config.yaml
n_layer: 14
d_model: 128
n_head: 2
n_kv_head: 2
head_dim: 64
d_mlp: 512
vocab_size: 1024
activation: "squared_relu"
norm: "rmsnorm"
norm_place: "pre"
norm_eps: 1e-06
positions: "learned+rope"
rope_base: 10000.0
rope_fraction: 1.0
qk_norm: true
attn_scale: 0.182
bias: "none"
tie_embeddings: false
parallel_block: false
extras: ["capped logits"]
init: "uniform"
init_std_qkv: 0.0442
init_std_o: 0.0
init_std_up: 0.0442
init_std_down: 0.0
optimizer: "soap_variant"
lr: 0.00982
beta1: 0.95
beta2: 0.99
weight_decay: 0.052
lr_head: 0.00807
warmup_steps: 81
schedule: "wsd"
decay_fraction: 0.944
decay_shape: "linear"
final_lr_fraction: 0.0
batch_tokens: 65536
seq_len: 256
doc_mask: false
train_tokens: 124800000
steps: 1905
dataset: "wikipedia_en"
Each number is 128 + 24 x the weight over its row's rms, rounded and kept within 0 to 255. Layers, rows and columns count from 0. Numbers have three digits each. The size before them is the row's rms in percent of the matrix's.

# layer 11 MLP down (transposed), 512x128, rms 0.126, rows 155-209, columns 0-127
096:135123120077123136139192146131131098126131156140137157168155130155160105129120125142146160164146140164113109117128107140115151084147107177163100156096107153153107128115116117189130079112107096123077126101116098140140134118122082094093119126127153131165118115110134094131151124094126176118150135128132168146134116133133138139116106123111155158154108165114125155095115092106184129146124
099:171112114103166114118109126140126127145125112146147104118160150153144076089131135094154143148124132167146092116124108174130148092146114088133133155106122150117111100107160152162164139097123123156115130136132139108171163101128143169106151133144123136151174170190124131087099118146084162113105149156125084105121154135120089136134121139147090103081156120125148126141096128096124107116139
101:144110101130121170149171104107129134103101130126103139137085108168137130158126156127159110144106158126148138162127101134144137100128125147112117083131124171136113120151214144128145141147125100102109142105123153138069118138134139095096125129129103121140130087158164127189146166096122167177147109125135130167148174111168151127143141116144116080122140116145163127118117124135104135103150
087:130126086146162172169142098132169100143098138142121149161129123148127166098134140067112128142105138137115140146164143118134138167157172157140128169141143127155128119103144091106139113145140145133108116130121145156100135149153103099136107121120146167161165135132053133117107112099124136129128112126111144102094121105079088116135187130133102161136083112140116073138112127148118102152143
100:112118153121133120105137115078136144136088129113094140149105106139145092137132141186127110156135158118119158133126100129180173108118177108135144120131140083154152199145151125113094154103105124127130154112136130125139084103095177157119130101105137126132099151119155147151093129125127097127134178113064139131164109148149153143122162118115141142142166118104121168113097107111150115120102
098:115152153115103121138131185135134151139142123124119095157183164129139139131121101142096141127135111102149093137094142106162115146114118127101162170128119123168131141123157130109101131160164123122112135144111106134118161160139204154092106117115101130131091146183162118174196112117115122163136098092098105120132151177139142113113101140092135157136131158139115136131111102138109143157127
092:151123122120141127109121117120134131127110131156102090148104158131112133147119148131168105173174145134132036123105140132145113075097103107152146126123152125125131120123131116131089110140115175126086147140101118144136143097117125160126125095118106109172104152070103134143108163135082077137146107136102080082130141129156101152142117147141120154117112122167150141098104099109146173132130
104:186157104133164127080159104133136144160111165171171111127134149153113117075152195146127106158115107113131123118118104150116145146106169131110115111140099102169143098104101125136108131115103149141083163104121163141122147101116177127104095162148121143113174108165106153123117150115141150153127116120159107134124116150093102126165152141146149115139137122121073132118111101125128126097140
084:122075137122177131166156154148122095118138096063150123107124114114138129143112059153104115121137151107113126156114158150132112101158132097141085132137129126122146101148137110120140148147169192152108161124115075117140147161092152118114111118143115113093124164148150135109133128097152138106163122103106088095153150148121103180071146131128115119092103125123139124136106117147125119120146
109:131161119130123151131104125124104104157138107155137130097173146108149159128190117109116131108119129146098158108120130130176110133164101084167153099176144128095138150116150146129155131115129125109139113136124146096154121148122079180171103068162101120134141129133139118145166121145134144170111096141155102115150121151157103151175131149072134167122103141142132118095125112084120135154114
094:109109114133073131162106077119137151107136096146129078129128142105113147128157120173097139107108131171124137129116139131103097151120105107127126140156112119123132129109136148141137091141106180141128151140103097128149140105137076128131093140092128097131125087131124090114109143175165155124158091126154158138106144122181119136095115090165146108093140177153133087167159111093158131116131
093:124136141140135147115122136116118100125138133102179098104167103094146071120131123096129169159096097145090094130130107105121145124093136132167088113130114172117103107170166144126125110140111179119111112143168111104109136129177105119083129127143125135083114144151146127068113114133092150155134095117147154142124143163130132126119123095143081143126154100177131136114149072139138148134119
092:083159120097110136124111139148131079100152128089113099143148150157085124105117159119153092151102143147108140133091096120145151149122130124111131164119135085177137130098136125128104162145150087137110177131136107139106118103099120131151130136156145145190129119127125080103116135151113123126108136132079125118104072129113128147103094063113139138155123076149120140140144084130107090125123
098:167124164126118135130123099127123134141111114136123138163129163122135125127105125107116142152093133131098165103142112117186158131124131156149145137133139102097133162143124124124163119145088129131156090155124096093146158164112106115114093097132098070157088123127143112115167131111114170104124156119127097098086160063139062180103110144097105119137132136126108124105146140107123146080108
092:105126130136126115150101142127108104110126178152145102127072089127102135125118136100095111132107150130137123115145127114094115114128159135127147186132152127080126148119139119165118083174095124125117164117157147115128114085133099086081120121130174127136126106126131100132135127139073106125180099148109115134162153148122134097099126133127152152140142105131086101087064150082156104107131
091:116117151141134211138081107138140127119147150097146151120115149115122144106123133111162116134135105127108142122126134124152142082138091114124143099070097102136131155179114150153160180082194135133148154155134101127187154138118145136124152129135124132095146119148118121137149137084166115103150129102146173155130113115129137130149145169167121147119134129131103140106148114077130146100106
089:094138136101123084113178179180096101142128137141210133139079156164139115088129153140150085153136164110131126111141110108130156138107118140175128108133131099101114110133127108127125206138139127125113126135094091141150135131153129120125108137132118134130102097125122195135137124105143139139119164109128141115110109123135166116147093171152137111127149142105126112142179133096117113132132
099:116138114184116167107113156108158124139149121085140136118134132110112145132137150096138156113133170157104138165142132141150129125130143097058129142116115148099125114158139112151114120124122122107056125118130115142118125173142129146143130123119124114163119098126185093111107166184146129142114126093146124089133130080107113162112108126102149181097121164142110172088148106154123138171126
099:119122153158152109117113144133115148149155105138132139129150123103135095138135139126130159091171124153123101176136158163181130151130179141099127090144126107120128082123096125118051127110118102080092110094114163148147118135145136154109107150108137143108124153143168102144147143139132170110141119113113089156153089159125153099130117134155140118149126115117096072158116171165100113126122
098:104188120119120093123093137172143122192147134118132153108110144165090155138187149138101092139126147132162094104133103164116148102152090157097160130117112120127115122101134129101118120115143105148082133098169133112158123158121121093105108137161094132122125167117127104133143084113141125121138110095146162133127172153132136101114144114110133161169127135150154162080137124169121102121136
100:140129113115159069086116152109137095115115123074132110142108128165143108123085090134122130134117188173126132099116104145135109103102104154133127117163131164122157150109128186114134129162147146118101094130087112161117146100131090141093131156128149169111089166107135114133145097118106119091113127129117124090136121138151142147145115146155154091143154098119105101086099107108085135143126
098:082129117143128138140127139087120139140107129099161127125127085093116072094110127109118108153129125182137142145155098149139142117160156170105157147117130142106111135111131168141118110143131127101144124144133137089153133117087133128127105085125114105133140139145143153155079108137141119125140130163103076086162110111153202114151135094108153095130170070136101133097128091120147150156136
098:131155098131128149123139107127122132131095134128157147132123130090181125124121172127132121125120092141127105089128109098120085172128080171130126138106134146088161138148123141140084111117137160107165112099118105117114126109143106131110115113148085112123096165123142135131148124129131177160178109179143117098134154104122114130088174182125111164073129114112132133179160096144100101121109
094:110158126159128089132119165150143137090135097150180095157172164116166097088118102141105084072151162142105103125120163128155140164094134172110129138149110174135132123083105147148139138132119140130130167153151116165103122164128145076115147099113115102130119149103163089135121136108129144137121154119111127124103110104120146133159101157166159125163110142123099121155124130128160130112107
099:111083114103159137140099122148148102156112128106116154116119151140086128122096155092095115113118120148101131119136103141154060141159147158130102117130116149118077124132134114122155120157129146155135081133093115113102076160117131127158148128148186126124136102125152132165126068108101117136093171133150105137153154157151140107139146147144123109139148071112112121144092148120168140177139
088:061166131173128186143107128134122172099163133141124135110165137123161130119191091096138130178164117137129129112128122144109164130087147136123095140108093133093115121099151143152154107115101155153153142117090148131133116107098135115103112109125159121171108177127117147099138174139149133094132121131138154141138129128158120117130109148128138161140142125141155081118141114118130114064149
099:164116090140119148078122152146121114068120138143199161143111114106144142173128107098103111138181122085129142115105098130153104142093101116132068180131100129126112113091118143089119126111131144109135166121143139132082154102093134138092150105117107110121105127150117146104133134123158116121076130149130127167135138132106095111128144115113152144142144164110128135130183158130156125117118
090:147142127128129148130115145102150142151117132106132119106105141104111123093133149138148112134098136130176121142086107062141056140107102155123122132161107105129150125087154128123112093062111161061112161135111128141153148130132127087141082129101161136110108102124090155162134124106156105122120118152100136125123144142115100117093163172126078124116093102160146135138169130129139128121136
103:152074177118124143124139126142135119109170108144100149115156146126132125133131108166123085112141123165143141101116129131166103138130172149138118108163124098114141146147152093163130147140132084128113087102118160155170131096129076136149125119139119154143142106155096132119162083135123132101108093125116137122136113120173150120170206111143107150132144107131123105126099172118150150115186
105:099121105114095126134153124116109126139105112110144094161103130093135112088119131139096132129141093106161155121147111138093081187142166147156139163121132142160134151182159149119129113134151160107087102146113124112147137097080123133159137117143100116157104142116113119111106102148137096102144137117136129165127163156172130114109167155107123098117159105189122110111105135148148159184107
099:137103138150117138127121088140112185098160129132149096138132127139123108111124118162114105106089166139125121115148102122119078110134133182157116145123139103112139134096111134121068131107135130104140113181174113083138136085099142173142118098166148091113162144137098141101139102135144116119095158151144114080160116153109123120158122130111091155154126123097114112103165100107112094155159
097:151103150140134139094116156158124135116104093116164108127115116158115140141138128138132094168113162149101128124120169112180102112095124163060175111111138188147132128103111144127116150129131119105110180078131166160142134180136135114102136093168125152144149097139163132159106138146118154129128125134110113123152090153113138131121119114135121132106123192177145144097121155146128112129101
096:135166152127142169142124112155142147112073111168141116096114110146161160108071125098111144078133120147134149100126144114138140149133146129131184114106122118160122194128093139129112129126137137115153106130102113111124118144118133174127144115149116110123161130126125148108111124139162099124179113112110109164135130170110109135139094155106124173149130073098136090115078112089090140102098
086:136121162122158095178087119149114095086149150139163136100133151125125151138109129079146108119077088131179169158070116113108122093136136118125110103148088134097129136144147108109138106090156142136169119154143149120123147113131137156157164114132152089161158156154103124148090120111133130162100164099112135105123115105124111142093107120159122153145107157123128119156083120114113112098135
100:084144125138105107081136125156160120122107135168103155191121161114121135153122172176092174148146099129102112104096127137124088095103151114159115122112126110106103123112117132084163137120155120084124115129136127097178114097143108137129117160134149116100101139148138086083138134129142112107166132096152131133121160117110114135152118110130167109129137150079108160101120101166122126128085
090:117114153114094112187167136126172143142112110106122164121124169151177076118136115115114107134093095106147126142146100114166101144092179090112112119123150139109135114132110128133174113159146132087107133152148116150095105125148150122093118155149105104124118140143183156137105125151084115131116152137146110140140078155151136169116161147094147136117111093120126144110161130148150088121157
093:096141109138147124106153101134083146099131128168069175138135143155131120111135155118124121157115107123112154120124165116111135135123112140157113134171079122159136126125167133121144180119064116118142130107144165164156101125139124129150166121096123176119126157120156124137116138152072166169150147099130139129135113149085133124151137130097110112112163111148141138151141121111116160058093
093:082116091126067139127112085123091120101182117153129122140122142156162160108154115150149079111135123184123118113109170117119126129116150148142099116163133146095101139135130135122094135111099134131107105146157124142139151144110127124114150121113153111143161110118152110078108115162155137154099145160076103106110113109126114130129085135108137147131099151120116093081139087122129167169082
111:132127120174092139119152129131147175144100152117159150117133152130099141060161094150166156102130160182118131159157158149172129143177111114103150122135117142151143118118141140175145172124119119145113104120156113154121084179140125121141130084110123130149118092106097155135091090131119156123110118119133146120115121117118088137097083157176166108153144131124135112123146123142091118123140
103:148126068115194132109117146123119078136129142123093119152118107109125148107139115111119125137138125135160114105137135131120109175097133141144159116149163124137095137119098158130143151146141123134148107146077119146104162145118112115103159132132150133086125098184158123120100144108138143184085103087135122113101153128131154081090114139109121155177119148163165141156147119101122088170150
111:172117150145127144131129119126144125114151129097120092092117105133159155175109148116108098151095131090165127122136160109092112134142166145120141148128087124142134171152143126112101137091126125092128126139141115135130185170127165084114092125112090090126116148074124157154104117111139152147154128153134135133108182155102105109118156114166124162085122168166114134147104170120136148161130
091:153124095109155135123116105160120130154138152078130134125140115132151193131120116101113121105120121120133134131093132110130093148116105130084110125119119117102108116171079109158138130160108099159133135144069124116080136142132092125118105110150134106148105098145103150115104103135179114183175134104129155175067106125101104096136098134130141133117094153157167104145124095156132131107143
103:132113102086160130151096116139093111145137194122123155134092116146147095117119131112135123141151138128134162119144121119102127133148156123163126124104111136102121144106116141145177104126131145111119133084115101145095147132107141115180111087092131170103150062088082144089110137130176137091098119121114105167137135116125126146118133146116117158153100138137113133099176128099173122077095
098:118190115103148137114132164098117116107143191100111137078129106152092108153072123138121127116108080147135134154131146123149110184126135123111109113113107105175133141107141130143112136109112140085117171125122089138116115154103117140146116122137152117121158139134173093122154182081120128130114103103122149138124065136153130165171097118116116124139116103118098168134116130160141113113154
106:154129139171115110148158135133136141163130127068144172146166154142068128145131156141140127126149165092100144131113166111138121112117160134129137161131110154108067141145115110107106143107120093127144140093113170120144124101171119122100172110127083135110112167157126154140135128141181087106136145101137124135177121153131112071119115118130110128146113109146106115133147169171100115109125
093:136117122119089107139084192139117136115133080127127165089136113102147153108129112137092140161106090106110117135125125119128050125130150130142131160127137139088097110139140103121100121115113102105098066173129101116149124114147122154163121142096152139148132138153098138158140093125138146162119080132143112116154085106162128096142167083138130095155098145134145105153129131132143086131122
095:096172130066097114154142143123131138084108109134113126117157149152082137189155176103134127146122130145138137134133118081107157150112122141101117148127126116119165156117115148121126140113122086090135172149142096129098169102131165133138092119094145125145133132107083112087183104141139084112137100142103131145121132135098144152116090107126132115139118124167150137080165109105135091123140
092:124141115173114083102108145107085131132143136140146108156113153113120112161125131098114127150099155155112115129113113091129123108124114128174086121094082159093127141110131109137126106127117136096081121161122117049145092146112115127128121114130127122114146166120133090174139131156109156133055147123100142141124140160137123172134103126119119100152120146133153093124098137159059125111103
098:142107135098177113133153137155178115111125101171172126142128096144159072131132123144104154111135106107104110150170138118162128101119140105106100105128132138118146124085146103188096110126151118127127123109167098142116118116182145096120079134115091110109095099118114100126112116113122130082144114149153118073116109077113155123103110134164107121122134147133124154133118158122164088152145
107:157116158103161160147145084124168145173156155110127171178135115129091098109166111133111124135103136108170099152138137101153135148115155095107132161095116112129177150153113090161115166159108160098105093093134121110115134110133117141119161134179130103133101099111104108137110097122125119139148152144145137128110162138110128163128138103086136113138130116107086136132138110176146077126120
103:129119101143129114113116173102133097095131119129159089138130131161127111130119093120113136166132133124076101103114162132127126123167109139127182115146168091128136167163099165094126120127154122151166123128122104130156096154164126113144117136131117148112121106106113150126092137165107116126157113134130130151126104087151175132091134124169148190141076198148145132147133146082129118154144
101:160069101120164138144076153179123134153126097129156100134129145109126164152196131108126125136125100143147117128145120098114101129137118083124089134152143091114145122145090134110169148119137146119112129144132164146151109138126159143141114134163154152132072144148135054082104118134138123115177112099097164144160115118131138153113126132126124151157108119136146136104154117141137124132183
118:160119145141167143133112126188124156133117141135128105120141091132103127145136103106135140080127127081103111129120168144167138114122102101096157133120136129164129153146132136120119176108152079153132128191105120109070118127167097110116128134116157115105166141152143128088172143164139127125140122101107136141124102125123138095185106118126138134131139088138157160151141115152175084080123
103:137162139141097115124119147156117132127153135124101088122121148083135080111135093134083101126096128166129145114099168173149126155121121147128088154166145123128154152119164143156110105145120097154096129132141128134107172133106154085098141129154139135157114120136123108167103120156180086114119176162152123119120125114166101169209127141111094120120151144146133110128150153109134133130109
087:113121134139111151141099127152170129153152131120102178092123165119125132090072142132121110124120103111128134118119166149136155143093115099164127122093158126127120134134118116121169141091126162117096132129098111136141133118169142125075125162151113156112127164148124151173114113088141146105151097130124094126056073087146129138111106168118169155148089162151135122110121151130118156107105
# layer 11 MLP up, 512x128, rms 0.179, rows 156-209, columns 0-127
102:108104100138172104141124172176136124145122110144115140149161135134113096152121075092177177136157135142149135151138150156114136138088131155110137119139128094088152087102132113104145117114073128119133107132183159150125146080136117166126161099121161125115137159082091145137122100115124110081106131114153111121110138114149117099126098128140093127089112131149121105144117168159136105138098
098:129092139150112151095146128073154108125141136121121116114154128137092103097099120143126131173192093096179127130127168153112146114091166127136133147112143106117106135127110140095126110132133162126156131149139099106171143123075125118131153114157139123175091100096120162162122096122164159141082150166142130118144147140159090117132107099140155106112153111106077124159160131137135109111116
093:162154129090132108150147138161161125128096084131135140111115101165119133121122071140104127175138143111094142123112151178124128143099137147151115137164124159118093129131157120110118095142082075119126101129156143071186163149168130138085124119137180134120113148139119104098092137116140150131122188119116113122141147097127142106127124122147132109097102102131149131085153166128099152120117
109:103139123110145096114113142119109118112099129092105089117156113122135138126136127139119169113146112141098111121065142106081139118130086105115092129118148087138150075120131109071129136126113111109101108100143135122106159116122107071102127105123126196146164121121128135129089120144123131103146153129144168130125094071100104148115136148172136076099135114120165173138140131110122131116084
102:085098132144099132109115113133146113118132122154099123145170131165111148149138096093129134090183180099132096117116129181107085088098123128085144172142149100151108168130188106141096134133152137115164126125177132110103094150152122147115126114113140167138117121082149175106125101136131121147097133150108108094117126127119137131129168133134135095124118179125099119139130126163121129153111
091:121125116105130125106164148155140109133156131136118142118141133121122123119106126120090132122098172122137100115140185137135115119101149106102118152157149118129150105095112134137149218108117172128081129171068159123147150151114156083124094095129138089109150161137145175150129188146077164133136142166133126119098109088133132110132105168142132107129123102111119096135116117133130131117137
110:150129122139111108122147121129126131150101150139118114133151141146182133156118094178115135087129099128106112096136122136113120139110142134146132084114154133142115124112167142133098106151155156133112126102171145137138128124128151098169134119142112073117137159124152071102127159146138142135126112126134092126089174149150101120073132147135123057160107161109131096193131129118123102150194
086:139115105132152078117127110145128148125131143176138116158187113125165106112118124077105117117142152127148147102148091131111117173127194129092096142164126161115104113100109134115156106095096140128147128127162179099120102121116113172087134122102102109122155111167149148134116100123131125169133141104155160149109151155145128123143112105135131125133100141103112125103083127112106200135115
099:182146135133123115165170192123139155104143117154154141130132130133136149132116107140096067141103114170155068149117147188126122147154156137143105149146127116167129113143126153128124106152104112153144084088095137123140153087136132123144142107149118151137116167114132132145121104139120107112107148098164067134170092120103131122140139178148127103095101134118146150128131141123162154106114
103:111100132134108092158100178145113151159098180153100122062117101140098105135145152155146126117145122127102161143100156120153119112087122091111146126132131153123117098107129135070175122141095108128092119145134131119136085134154143131132116125146149129083140176123096117132130074115107128116146163110118160115138162124103118107139106087140095116129176171120133137105151096135102104152134
098:170118098108137129139147125133178093130113138114113152140147105122134106137105127089148099147129122133130141089149128113160164137167144115136144151163157118083117130132121110094116118157106177152146128107130123118142160075154085152135162149100115128171099144116083109140104145144068127171119108117134136108086119137131098149143122146094101073148151112094143086135166105088134100125136
100:129144144094130098120143148120112109120124133118124126108157110138128115120166156174134105144149121131138126098132127168120155133130136140060146095124207126179149147205176134135168117121140123095098091102136103161109129145164120128113096120109136106104155166131128141122092125122086118095070146133132114128155142122155117118125117148109111091130107083090145153150143123120111157120128
097:122132139124116078088093130074141108154146145150115114124156100144072172138148127154089130140110144118144106111120159135119110092152144079089125097127120126174143103159060146108135137139113125141158134112168120149084133094101131129120107130107132100118105143117121129131152115131134134147125092126128128100112124169135134111100165097162128107098153123170129132112169099198144125126161
110:128144091121092135115147142093086114133163128090131144134114159141104100111103124138091176130101122116129118150127161124093154082112119122156099123125105132111125162119148111112124121093123095130096111113158158114132125109179126090124154117131167135105118201121143151110161114156110137134148164080116110104150176115139110152129139150124128105116117052125126175113136141112142103081110
091:143125104115108090121122181104120128097151116129127135136125164135116141154079116166106073079157154117151095147157115082138079183148156145091123118135112141102096170143120125120148121111135132090130145070122143143096111136139096097113137108164125149129094119137111125159103106136109149128158148166132140128151114127146121132145164138147138094075136150113147120107162117148119143089169
094:147125126095136116115189150118096149151092173121158099119072122162161122122127175111136115129156129107159085100135105127112143171159132113160119091117103136131141137154123149174139135075110119130125141108087132175125117112139139117151151109149129152114122127115128129166104143132135108190130099102155114087169113115104100105114157111063123133102150121151129113111117136125141095128095
096:149100113116129132096121122148124107051126115135152104137122151165152118134079120159157155126179158125175092108109098114136149120147154102117095109148098125143119157138156148157144129142158114126111131157136126114119174119132126104156124122121148137144153128159142139091094139089101094137104166139170144137166113125141147130149134111100104112098123055122158096185141158142139128152138
096:173156096159151113141129126074150137156119188090141134144122095129164132131165121089105102165155102059143140150112103158112131152137126111115147097138121116117098127116094152099132121078112158129103126180165133111097119163149089117114151125139141121138161150114109119092118097108129145108117138152121106169108161125132122123146125114138126155138117166115133082107145085154151149111119
094:161123114161086110153142093127165136127122159146172121131115143155167142063151170104140068143120112157144102147170168139093185111134133144111148121115118113100136110141135142135112123112131119131122138143147146136107111146129162100087133117130153128092149124141155171134129075128094133144168163106130089176126136133156078125105136116145130150135156147122132132117138151147150163075129
092:132133075142082155173148095115171107143119136165140121142088138140117153139164118121114166120104152159147146099093105112082196153133174123180140122117134104153128129117110124129114116115169142122120098126158161114135154160116098163083119131132117124122103119117118114165142145087116145124137097116144171107135136122156109103123114109110138081165159096110115157127166123101140106148119
096:131127152111135164107147155125133100122099136133069129092121119106117121093176132094150184117173117170153116134146140100174127120151150132112118162134129123131117144110120142142127137175151154135133130157098151129112124120137174118060126142072110152157124121131109134130143145102131127171091139111078106163147122139138103166117146108060111120117163085117103157112143133137124133123152
107:154114102095149166169130090098149079110137091138171111142174143112117098128112138109129123089115144099129126105148106112135139130122117108192157129113096147130116164105094100110112107083145120140145106119095161108137145120133169095158157113116064143157147153128118130125127149106128134121118160115173114131146121129168099165096125115144084143129104088086133126116141113116133094121163
095:139150156131072140137184138116097155098143098146142153169131145109130152102153132115136164169094115163192136165104134125088105139095172155089145099146136157134159152151159118108114140085112139141132125119133083138132124125138087145130146126137136124135145129102150172154103125125134141171154142149174133136100114148135126112126137163125139116126114126133122177164145183101131135111086
102:130092148074120133127117096133107096144134144149114146089197146133115118094156138101087129141158122061151140131102125116139148158136138104127140129148161178138125184129128114143153125151121156142136164129148113115155135144096174122152143128107096150131137126174161186141128140138153177109097117136144107113127110112103110101101124085130094160113119084108143168109138119136133135113121
098:163156101096136149080122142111149135126134166118121159121128143132073094135158171111112129089127105168118139135119139099127137140135124141085144117117093157149122137129130116112130143163109137185128173177105157140122119128156138144115097158115096120117139081110093131124143075077113128140148115151150158155084132130139142158167136126098089130115151151089106102120143130101092156161153
097:121131121119116148106156155136145112123154156144124146141146077139096176134119137112128160106156113128064152129174137137071176147196133141159147106167178114082136126161131129131113133079135117113125135122145105105139155148164128150131173106154158130075160144160138122132100139126134160138119110108169128101125092140153131139146105106144101134104124115134127132156100144171116136138107
119:136136083086097140119153137101107142158161103128118142102127125132139155141134115144107158119127104154093144147130153116094146135174125140173121109113121119113090120108118122115087080127118101117083149136128135129139110111131129088055133136118097102075095118094152153184113101114114138162084127139175114134129103099129104146112158125120181115100150130113141123120133154140109155148184
100:151117123119125123114153145102111151164125129129086119128100125152110127091114163141171128127091115175120123111182120123131177144102117132102164101141123131133147115073145105136118184159102173087125127122107137130171103096126131151101144112154075084126075121136133165139100138132116158159083117118148131148124113139109098136168169092130090107113115144121124101130137106108110141156154
115:114142095136118127152130157125129102153104141097092076120129143100108152152133136159123126123155125110120156134137155164114159117125147174161127118133084137150182173121133166135111132109103135111099140139118135127127110090132158152156126170111120097091124163118150170138169077115151138141115114120071129153153157099126123142072148112107142136088169165153103109128130097143178136148128
099:129094132131118131145121168145127111113088129095062142148142143157109076114129126096147114099131166103119171107149142090124128111099134120158093151114110139111126167089106137133093141104099138146110128157091153147116119114163158132133118115133161141112152127163145133156128151092091143135190153140157166104115139108130103117080120126108123116161089097107143139124129087117113099161080
101:094159144124093105146158135155145158128135106152153128096168135158126110111161074120132122084121126102161142146116139150090132101142125139142083116115163102164127149109132149114144120104101120100103125096133115108171096111153120090140140086126150127132095146093121153123164107171121170167148126126075115089091126107141102189131109149124126127139158135130127110128080146131167148132101
094:187144101129122096164112111129107122106098087139109131121136136161136087146122154149129130101126114105119144093133165156104123076117117112153066104149144172123133139082153155084109103127128126170153166111103154123153153143124105049092151146134147131125117120122115144118149123118134188104137141135145106124128107100108119112125091162138128083148073135142103137107136130126137114136130
084:153136135139120137150117154094114133133083161146109118105167124119130114110136084144139131100119146149150134138127161139149153164098128159108163094135095194112109133162086129096179105163138108160120147092166120142162101107154096168104117124153152153136156120088148143127073103132117157167093121152157129132099115135107131082138142124157123098152125139122079118113130129113133146105097
093:146149173142161087142116185135139105133141097167127125093109141102113124105124141088118115078109160120128123159100104131135132135165104147109117130130112147126157135105174101132175149125130116123156083111130107163142124125144118159150156110114115150138137146153120088113081147140065110111134094112133138089147159096129110153127139083136136167067135113157143133135149135112148150158174
094:137155138106117092116153095100118165160134154132135123119136110137086088080136114119105159142128172188172107117121164126136174127139140146149113121130120109128173141107131145104162081135103123113133110119131147152132191098136133117077107130150130106136126099119099090125146105086104116097119142096125165142116105133134108110158139151134115079148172145126081137104172122139122142162106
098:135103132113113172114082109113123124123116103129186150107148134157131106153146164106149109103162168119128115115126119101113139099128119096132158105141133154138135144132141131147124137168118142116121157133164141071150106091148127140119130087155104123173118148114120116127157154106138153098138185114154167115113138169095087141104106146165135144155117116114062088171129128156176105103128
098:129091080146179105132157172144083159099162119129142125118155093160143133098091116123160140158141142134165109122128080094151129134109108130150144151139113149123141104064133114130100136148143131097127155135119132131144156176114132080157139137115147137119102106166117144155142111094093114113092145122137126127106102128101139132130158092170119165105128087144099104141175087137152148134106
103:094135102116140097088138127109152154118105112124139153138161119174124181138185143116123132156125166141112102161150098126113136136140124111126130146121079156127153150119176133098097170096096126116157184113103118138119111099124102119121142072111164141124089154126100153166124091116136122122124140190138086157117134149144096146137128130106156113183145093149129154128127149152121134120135
097:134155119106105152166134117145124147153157125127110127131140123164129074121148089105138137099108115091121144128122125158133169131143149170122127125088106118140121136121157151109131144100168125133137119109127152060099127118164143140050164146077110148141056149134116149119133133139168130099090150140129110160164148115140141176115135132176156121126139085123110135126104110109126131095142
111:119147110137141135079161050141117146099123137142106145159141121092095138145173140144169091069132115092084098134142092111110184120096080126138138146139126136167160156083146116133087089150120100112137122158103105129122140111160132151153158113142114132132125157120155114119096154155096121129107140106141100122120114105112128159116118122100084124115130123108147138150120169134128123139095
090:117122095075191136134124176136109155099142056119120142175146091141136140107120133136142123130080154143175121107116077097143099125147161166132136161101129134096129128098172167139147139095141158129122146175146121145117127130133109109132156143098151111104141102122096118123148131128137151136144118137151112108141113112137110143140103137153121131087102094136130098161099073134106147163109
103:160172086118132157135125190142136116128134098097149149117131138094151144124165111121129191105149113092127142150134146157140114163122142141159136168096137156126121127150097145117142149105111102087120180118170161110116074111172095147137125145119145120115165118158137110148079149118138100096087135112141118151147161127142091157163130105123109137135129132112137152138166115164137108090120
092:166119137118067139130154136130136140103129142129122149147137131128138111122153138136109106110141093104148178079135136095131107184127125101150152154114135169099127119105094132135102126097107156134152084167160133103147172089138121115113083146105158132126105122123099167142098118137149134121171122154094115160095155140101091157123119158121129100083118130156126123159088163115170157158116
103:128048133126147082157151124117136127102148137140138116114116140156124135107138119159182111128109164142125097121169108146095106141128067080090059116172140159151124138146126095143134132117100113140143133092145123158124137102126128164137096136123122188131122119130184076142123126125118150152139148133101140128154138115084136149116105118121167095122117109134101162111125131131120149097136
103:156148159117124109078114151116106112121121143126081110085074135105142123140104117147147112155132129104169108119136141132103105119124115072123091112131194120155159115134141100128103139143099160120162119120139128093118125136162126091157173110155150100158106187126128121136170113141108163147101128106134144137136122111161130113072147094145137100170127129153164122123113135084151096142141
096:129154139091107097118171149185119116109107109116144154100139080124143168130133102102121112141149100093169183112103148121111140165095140110120156141112095152135128112134130109125124085101091198184101126168133100161133166143150121090125092147104155105136109072121115157123112149105168100108126128106116129153123110165127127149132136121104146114098127105104132142141116132140132114127115
100:137161063111109154090100137132111143116133130089129156137158132085144115132115087131137116108113103139139119127120141131119143181105158156135092126098154152106118081126113120113140114089095153113123114158122106164139102110149099095124086145109144149178141143116143144146137087085156160122123155129163135121150135058157133132140161130133062141141150116135111131164126139107166127160133
105:131117155147116149080124112141101122113187125134100127200153165124161129136142084137121081107120128136163134122155170131164138094114146150150110114145155132139140152166163098160147133099140168132134138134094126130117128126100103072107099116129116133132117129148117125083100111105059118112130187123140124145117115116135110127106104146101123114117176100102123111173122141139137116166111
101:111129102192122110128080130107124112115149114190113184114142133130142149105131141111134134127135125087127117115190156153129113098117109132139136127122107143153120119135088140118146106127114153101084135147122120139137129082127172110142096135130153112127111107141171169145142124086109148136102151165113118108110112078087086119104128146143166106097129096101145123082120162107088129101163
098:163108104137154124148152099122135122139147118176088111142121142123138131088141164142132124116150111103105139091152127112143147118097117089156132213151141195136126139125164113136137090109139162140071090137153140118175124109133085122125121130089097122135092157135115081174123121100137140104101140135104128130128100116147133099109141134119102076122117120109121106145110108165098130155113
096:142113109125142114126161123108154086105144135120106122135117153141122133109155141136161138155114148076169115133135147122122113101143186082145133119126127137150135128108122101100137158081120112103142138104173123188171152185117142100086133102160131129131093070168162132147150124141123081121108092105146140107132109103096116123126087098119176110141113113104149136131160137097136146104151
104:139125131085137115145162161111154109123120132161144140102060128149134143115132146145126105127114121145147164125118145138094136120118149115152117152150104157124087127080112175079100130091110151129095154104172094121142163164141099113128128163103125155124164106118101166145126090128142107149131144167120090113137124156137120112091133121149091136090137121091098065142123109119114075117147
108:167146114079117081157123165158121117097130135107100085119084137148129119161125173105165110143115156094114154127130179109154127095145144139108165099082115152146136157135144101077126125107144124189106149163104127147112112122127120108100128159133137082141169124103133110160152181121146129116131144112145145129136137120135162138083111098103113133144109159110135155109098105143129148158122
094:141082163139128128130216127154122109109104157163162150166133096154104103117172140086090114100103105128104161122078130114111123127136134125160120123123123120091124112082154155113122094129160137125119129108124144137129130141080152113125112124132170163113114097168098064115164124115105157166121131126113114105125112132094140128130109096171128118139112146136127114125115160160134127124173